Weights of a small transformer language model.
Size: 13 layers, width 224, 4 heads of 64 (2 for keys and values), MLP 896 GELU, vocabulary 8192, 9.35M parameters.
Architecture: LayerNorm before each block, learned positions, no biases in attention or MLP, tied embeddings.
Training: a variant of Muon for these matrices, 364M tokens, 5558 steps.
Each number is 50 + 12 x the weight over the matrix's rms, rounded and kept within 0 to 99. Layers, rows and columns count from 0.

# o: layer 6 attention output (transposed), 256x224, rms 0.086, rows 170-187,233-251, columns 168-223
# v: layer 6 attention value, 128x224, rms 0.0967, rows 106-124, columns 168-223
o233:50 40 44 64 38 52 51 47 59 43 72 57 47 65 53 64 40 32 35 56 62 51 71 42 62 64 42 40 49 48 21 23 45 53 64 39 66 66 43 29 45 59 31 60 52 69 63 34 63 54 45 57 51 58 52 28
v106:59 61 37 61 70 42 70 51 38 54 56 58 39 57 49 53 68 57 60 54 54 54 53 46 61 50 42 57 45 39 36 47 55 52 55 37 52 58 38 40 33 65 56 70 75 60 57 57 57 32 41 48 55 43 55 56
o170:55 58 65 52 41 48 60 41 70 61 30 62 47 47 57 56 52 56 50 46 49 47 54 49 57 56 28 39 71 75 62 48 41 58 52 59 48 44 44 51 45 23 37 51 37 67 67 50 56 56 77 49 66 33 51 48
o234:40 48 41 40 47 35 53 55 58 28 41 35 66 54 41 71 54 52 47 38 49 45 47 53 59 43 61 38 52 58 31 72 59 59 50 42 57 39 52 56 54 48 47 39 44 54 30 53 43 47 50 42 43 68 46 66
v107:38 58 65 70 46 51 54 46 40 57 66 44 33 52 43 27 60 34 50 36 61 37 51 31 62 57 48 50 60 50 48 37 53 56 47 63 53 57 39 41 53 57 65 52 43 75 63 69 39 44 65 43 65 49 47 34
o171:28 59 20 40 70 44 58 46 51 53 60 69 51 46 38 42 52 45 58 46 31 60 67 45 28 61 63 82 72 51 44 70 31 67 47 49 55 55 31 45 48 41 63 33 42 59 64 54 58 63 44 40 56 60 51 72
o235:50 38 72 55 65 45 50 58 61 43 33 40 64 40 65 49 34 58 51 53 65 54 29 69 45 50 45 39 42 58 65 40 75 48 56 45 47 51 68 62 52 50 54 61 64 34 35 21 51 52 40 56 33 30 59 53
v108:41 34 25 57 48 38 33 49 67 56 52 46 47 51 53 52 46 49 52 34 43 51 77 31 60 48 49 49 35 47 46 52 65 51 49 57 44 56 49 36 44 38 51 60 44 39 53 50 74 49 55 73 47 63 55 53
o172:51 37 45 44 46 41 69 60 50 48 59 46 49 44 66 45 47 57 38 50 71 51 53 49 53 49 43 47 34 58 52 50 42 49 52 55 62 44 61 47 25 49 56 36 14 36 38 41 52 51 49 60 47 76 66 55
o236:52 68 63 56 40 58 40 43 44 25 47 52 44 48 35 56 40 54 57 66 54 47 25 38 51 66 58 56 63 35 41 31 64 68 69 58 31 29 32 35 42 61 35 43 54 68 54 51 47 60 17 64 46 36 40 58
v109:44 37 41 38 38 60 28 57 42 39 53 56 41 57 62 48 55 47 64 55 51 48 51 48 44 32 56 38 54 57 48 39 19 42 53 69 43 44 54 60 50 53 40 52 21 35 44 28 66 45 34 57 44 29 42 66
o173:54 59 52 61 41 73 67 51 39 67 41 66 73 45 53 43 53 41 38 50 55 58 62 53 74 61 43 58 20 34 57 56 54 52 49 61 51 43 69 33 35 71 48 50 71 51 53 45 35 32 56 55 32 66 58 45
o237:39 48 32 55 50 27 40 55 57 51 54 45 37 38 42 54 59 53 39 40 48 33 59 50 41 48 50 52 54 51 57 66 64 31 50 32 39 43 57 41 57 52 48 54 30 49 60 64 57 50 52 42 57 55 43 21
v110:47 73 64 40 49 37 41 46 65 29 73 52 36 49 29 46 24 51 44 55 55 50 64 52 49 47 58 59 40 41 40 46 76 59 76 45 27 76 57 51 31 53 44 41 37 50 60 45 57 63 49 55 36 64 33 38
o174:33 69 26 54 42 50 54 70 45 62 45 45 48 50 35 19 60 35 35 41 61 74 50 38 46 51 52 69 54 35 59 70 37 46 55 48 52 37 39 36 48 54 51 67 32 43 69 62 47 44 32 39 63 71 57 54
o238:47 49 61 29 55 66 65 37 50 36 26 31 53 42 59 60 56 50 63 62 43 47 48 60 51 56 52 52 35 51 63 36 52 55 42 63 39 53 47 70 67 46 50 49 62 67 45 64 38 33 47 45 48 39 51 49
v111:58 44 48 60 27 30 52 53 37 62 33 62 46 60 36 51 51 57 40 40 49 51 57 59 52 32 52 44 54 37 57 44 49 55 34 68 45 31 55 54 51 43 36 38 54 45 64 42 56 46 49 52 72 42 57 44
o175:61 46 83 46 38 59 62 52 30 46 54 45 29 45 44 60 57 38 57 75 37 53 61 48 42 76 47 38 28 49 61 65 48 46 46 45 30 47 39 41 67 46 57 55 53 60 57 49 57 50 70 38 68 57 54 45
o239:53 57 41 33 62 41 32 49 66 62 85 49 35 33 49 34 48 51 70 48 64 33 57 63 44 45 51 63 62 52 54 35 39 39 62 46 76 70 53 68 34 32 63 54 51 38 37 43 36 24 46 66 43 47 38 42
v112:53 26 36 35 70 56 61 78 45 49 35 39 59 53 47 46 69 42 59 53 43 55 44 63 45 65 72 50 62 30 42 53 61 59 72 52 47 53 54 58 40 42 63 51 64 37 51 54 40 45 32 55 45 50 64 45
o176:28 61 62 55 55 66 52 33 60 50 57 54 55 49 52 48 59 56 51 53 41 30 43 63 51 49 56 48 51 60 48 54 36 38 27 64 61 49 44 40 38 50 54 51 44 50 44 57 48 49 76 54 67 42 63 46
o240:47 57 42 54 24 51 39 51 63 47 52 50 62 42 55 63 53 53 24 46 52 48 57 36 56 50 49 62 50 62 47 40 35 54 79 26 36 45 32 48 49 59 42 23 44 62 67 56 52 67 14 53 57 46 43 77
v113:32 42 22 64 79 60 41 34 87 41 63 45 43 60 66 66 55 47 49 57 79 47 62 52 49 53 45 52 42 52 43 67 48 45 37 38 48 74 52 34 59 49 54 67 44 31 56 38 36 60 55 38 36 56 61 44
o177:70 41 54 44 72 40 55 64 59 52 74 37 44 34 25 34 51 51 29 64 36 57 37 55 56 59 52 30 49 53 56 39 50 57 50 39 52 34 38 64 56 49 70 60 49 42 37 61 60 57 20 48 37 63 60 62
o241:55 54 33 44 59 72 52 51 33 56 27 61 72 42 71 61 43 49 66 53 43 42 60 44 45 48 26 58 32 55 41 61 51 50 65 44 41 50 56 47 56 47 49 62 56 47 44 59 65 56 66 71 60 40 18 51
v114:40 48 47 54 50 62 26 38 53 56 40 49 44 35 43 48 57 75 53 41 52 46 46 53 54 50 50 64 44 42 52 72 55 31 83 46 61 52 40 43 52 46 34 29 62 48 49 63 44 35 46 39 37 26 52 48
o178:43 62 45 38 48 51 40 54 60 54 19 49 51 83 68 57 37 45 70 62 61 52 57 49 84 70 38 34 44 55 40 34 67 55 43 43 47 55 49 67 53 49 42 59 58 60 48 41 70 52 52 53 53 58 33 54
o242:54 35 50 46 42 33 45 63 34 43 71 59 43 38 37 33 49 33 45 57 50 54 56 26 31 56 61 59 50 48 87 60 33 57 30 46 26 51 48 50 67 53 64 50 36 35 46 57 45 45 61 62 47 46 64 39
v115:52 50 48 47 48 40 60 31 53 37 51 53 57 55 37 50 52 65 50 51 60 51 23 47 52 51 47 65 35 53 47 51 54 56 24 58 53 51 57 58 64 47 52 47 63 48 41 29 50 32 41 50 48 41 48 54
o179:81 54 39 49 66 75 58 51 54 49 34 64 31 53 51 50 59 55 42 53 36 60 36 59 56 39 68 34 44 46 42 52 42 45 33 67 52 63 61 54 60 51 68 44 52 45 46 56 48 68 67 36 34 31 55 57
o243:26 44 68 66 48 33 56 56 55 52 55 32 49 58 62 59 38 45 77 55 47 44 71 57 37 50 45 59 65 40 52 54 43 43 54 59 30 38 44 62 59 69 47 47 42 65 34 45 51 41 53 60 46 48 45 32
v116:57 54 61 56 40 57 49 52 41 60 41 43 35 42 55 49 61 46 34 29 71 55 38 47 58 70 56 34 55 61 59 42 49 48 52 49 59 53 48 47 51 62 43 60 48 48 43 56 56 69 52 51 70 44 58 48
o180:32 37 56 47 61 30 35 71 56 40 61 49 69 46 59 51 46 42 59 43 47 63 49 48 38 50 52 59 56 45 64 34 48 48 61 37 50 53 42 56 41 63 63 56 58 48 51 60 41 43 36 42 45 38 36 36
o244:39 60 46 73 33 52 58 44 45 48 62 60 60 34 31 61 49 44 61 68 52 43 58 41 66 46 42 52 67 45 47 71 49 55 45 46 47 56 48 36 57 43 64 32 44 64 38 43 40 40 42 55 53 41 65 49
v117:64 77 52 71 63 43 60 66 56 53 62 52 38 37 49 47 58 52 28 53 51 62 51 41 40 65 54 61 51 40 45 32 35 64 67 46 47 60 49 45 63 60 42 32 56 39 42 48 52 60 55 57 51 46 55 50
o181:55 47 27 26 31 42 41 46 44 45 43 53 70 61 52 64 39 58 55 46 70 44 59 56 59 46 42 56 54 47 36 58 54 55 72 45 58 36 63 50 48 49 73 51 36 61 70 52 33 44 54 45 76 66 51 49
o245:32 51 59 67 65 50 45 36 70 59 53 59 36 58 53 44 56 56 57 54 66 53 38 48 57 65 47 42 63 58 58 42 58 53 38 76 59 53 44 63 41 44 44 60 53 34 23 44 38 49 53 39 37 54 53 59
v118:44 56 21 61 46 31 42 41 45 34 33 41 49 39 47 48 59 59 50 61 34 46 62 57 59 54 63 58 50 59 41 47 65 60 47 48 31 37 53 62 78 58 50 24 32 57 54 43 44 35 56 35 53 29 47 55
o182:42 57 45 47 59 18 54 51 46 80 74 36 48 41 43 64 61 47 47 55 43 52 53 44 58 45 39 52 74 45 66 52 53 46 49 57 52 67 71 44 41 40 37 77 38 34 43 73 36 54 43 50 56 56 41 46
o246:45 34 53 75 36 49 50 41 64 35 52 65 53 52 51 39 52 59 42 45 62 54 52 55 56 43 58 27 48 43 57 43 42 49 59 40 60 45 51 29 32 52 46 50 48 47 52 43 48 45 38 59 47 67 43 48
v119:32 37 48 37 63 58 64 23 43 72 29 49 53 40 48 71 49 59 60 42 61 56 44 71 61 29 58 44 42 46 79 58 57 53 33 15 38 55 57 72 35 46 48 52 40 42 63 49 66 62 43 44 44 51 45 37
o183:56 55 50 71 46 61 55 56 53 43 69 61 35 54 47 38 47 49 44 61 67 64 38 38 29 68 49 50 59 37 39 49 59 47 70 55 66 54 26 33 48 56 56 56 69 30 47 48 63 42 49 44 65 40 50 33
o247:47 40 40 29 49 18 39 55 42 55 67 44 51 64 26 62 51 45 63 43 43 68 51 55 41 61 51 53 45 63 44 68 46 19 41 49 45 52 45 51 33 55 56 64 35 65 52 55 60 53 58 44 57 55 37 45
v120:47 42 51 58 38 55 56 59 63 42 55 56 48 65 38 54 51 50 46 65 57 35 59 38 37 24 59 46 51 52 39 42 37 32 44 51 40 41 54 48 45 47 61 30 47 54 50 62 53 61 36 73 40 68 31 60
o184:46 46 40 34 22 48 49 65 61 36 42 53 47 55 36 66 54 58 47 54 40 49 54 75 39 57 55 51 42 50 60 40 48 72 39 83 46 53 24 50 53 44 25 53 30 69 48 42 53 43 35 52 49 50 58 50
o248:53 43 55 63 68 36 49 45 39 55 61 53 45 29 54 52 41 59 53 28 65 60 37 37 70 79 50 53 73 56 61 48 59 38 49 28 52 67 59 57 48 42 63 61 52 38 47 46 51 41 49 42 42 52 56 30
v121:62 39 27 29 35 43 30 65 48 61 52 50 43 52 51 57 53 63 54 49 70 55 70 53 45 68 49 53 50 31 26 59 39 56 54 51 48 55 46 45 51 51 39 33 46 50 58 60 64 38 26 60 43 48 59 39
o185:45 62 82 58 53 52 58 43 62 54 55 57 47 51 39 39 49 56 65 74 30 67 43 41 45 51 46 36 32 48 59 53 32 32 42 45 52 38 27 47 43 66 59 53 54 52 57 58 60 52 67 43 48 62 48 58
o249:58 51 49 61 37 69 45 59 45 42 49 52 54 53 66 48 35 36 43 39 47 26 45 44 60 48 54 45 56 55 47 32 38 52 52 57 26 58 55 59 42 43 60 61 37 61 60 47 39 46 65 69 43 36 65 38
v122:55 42 42 72 64 48 69 62 55 68 63 62 54 36 46 53 52 41 56 51 48 44 47 68 30 57 54 43 52 63 67 37 76 50 56 42 59 60 42 59 68 45 44 46 46 62 53 39 40 56 47 46 51 63 41 50
o186:66 55 39 51 41 17 49 58 43 52 59 23 30 49 54 60 67 37 52 54 54 65 44 36 57 42 42 62 61 62 48 70 60 62 50 58 55 52 48 48 38 50 50 55 73 64 45 44 44 49 60 36 46 51 46 42
o250:38 54 54 39 74 62 42 45 38 51 13 48 68 55 62 48 42 42 81 36 32 38 57 65 30 45 58 42 53 39 51 63 58 37 44 62 32 33 67 65 35 67 33 54 47 59 44 60 31 38 69 47 51 33 55 62
v123:45 55 42 51 47 47 58 49 60 46 50 39 36 68 35 62 46 34 34 58 52 58 63 48 51 51 60 52 51 37 44 46 47 40 54 59 58 42 63 49 53 54 52 68 59 56 54 43 53 46 62 48 46 40 69 37
o187:37 28 44 66 57 42 52 53 60 46 53 59 44 58 54 40 39 55 60 47 46 53 48 49 65 57 43 71 50 55 49 55 45 53 68 36 52 60 46 74 40 37 80 35 23 53 27 64 48 55 38 56 51 61 47 47
o251:56 63 51 35 27 48 53 44 56 55 44 52 47 56 42 36 52 56 55 49 51 51 61 43 56 73 38 41 47 31 40 56 36 42 41 40 31 50 35 23 76 47 43 64 65 45 67 52 56 65 74 29 48 53 51 47
v124:53 42 62 55 66 53 73 49 41 41 39 37 58 60 55 56 52 23 31 52 58 54 56 44 34 64 60 60 48 34 62 37 32 66 54 44 48 54 48 63 53 72 52 60 72 53 43 34 41 31 33 52 40 41 55 66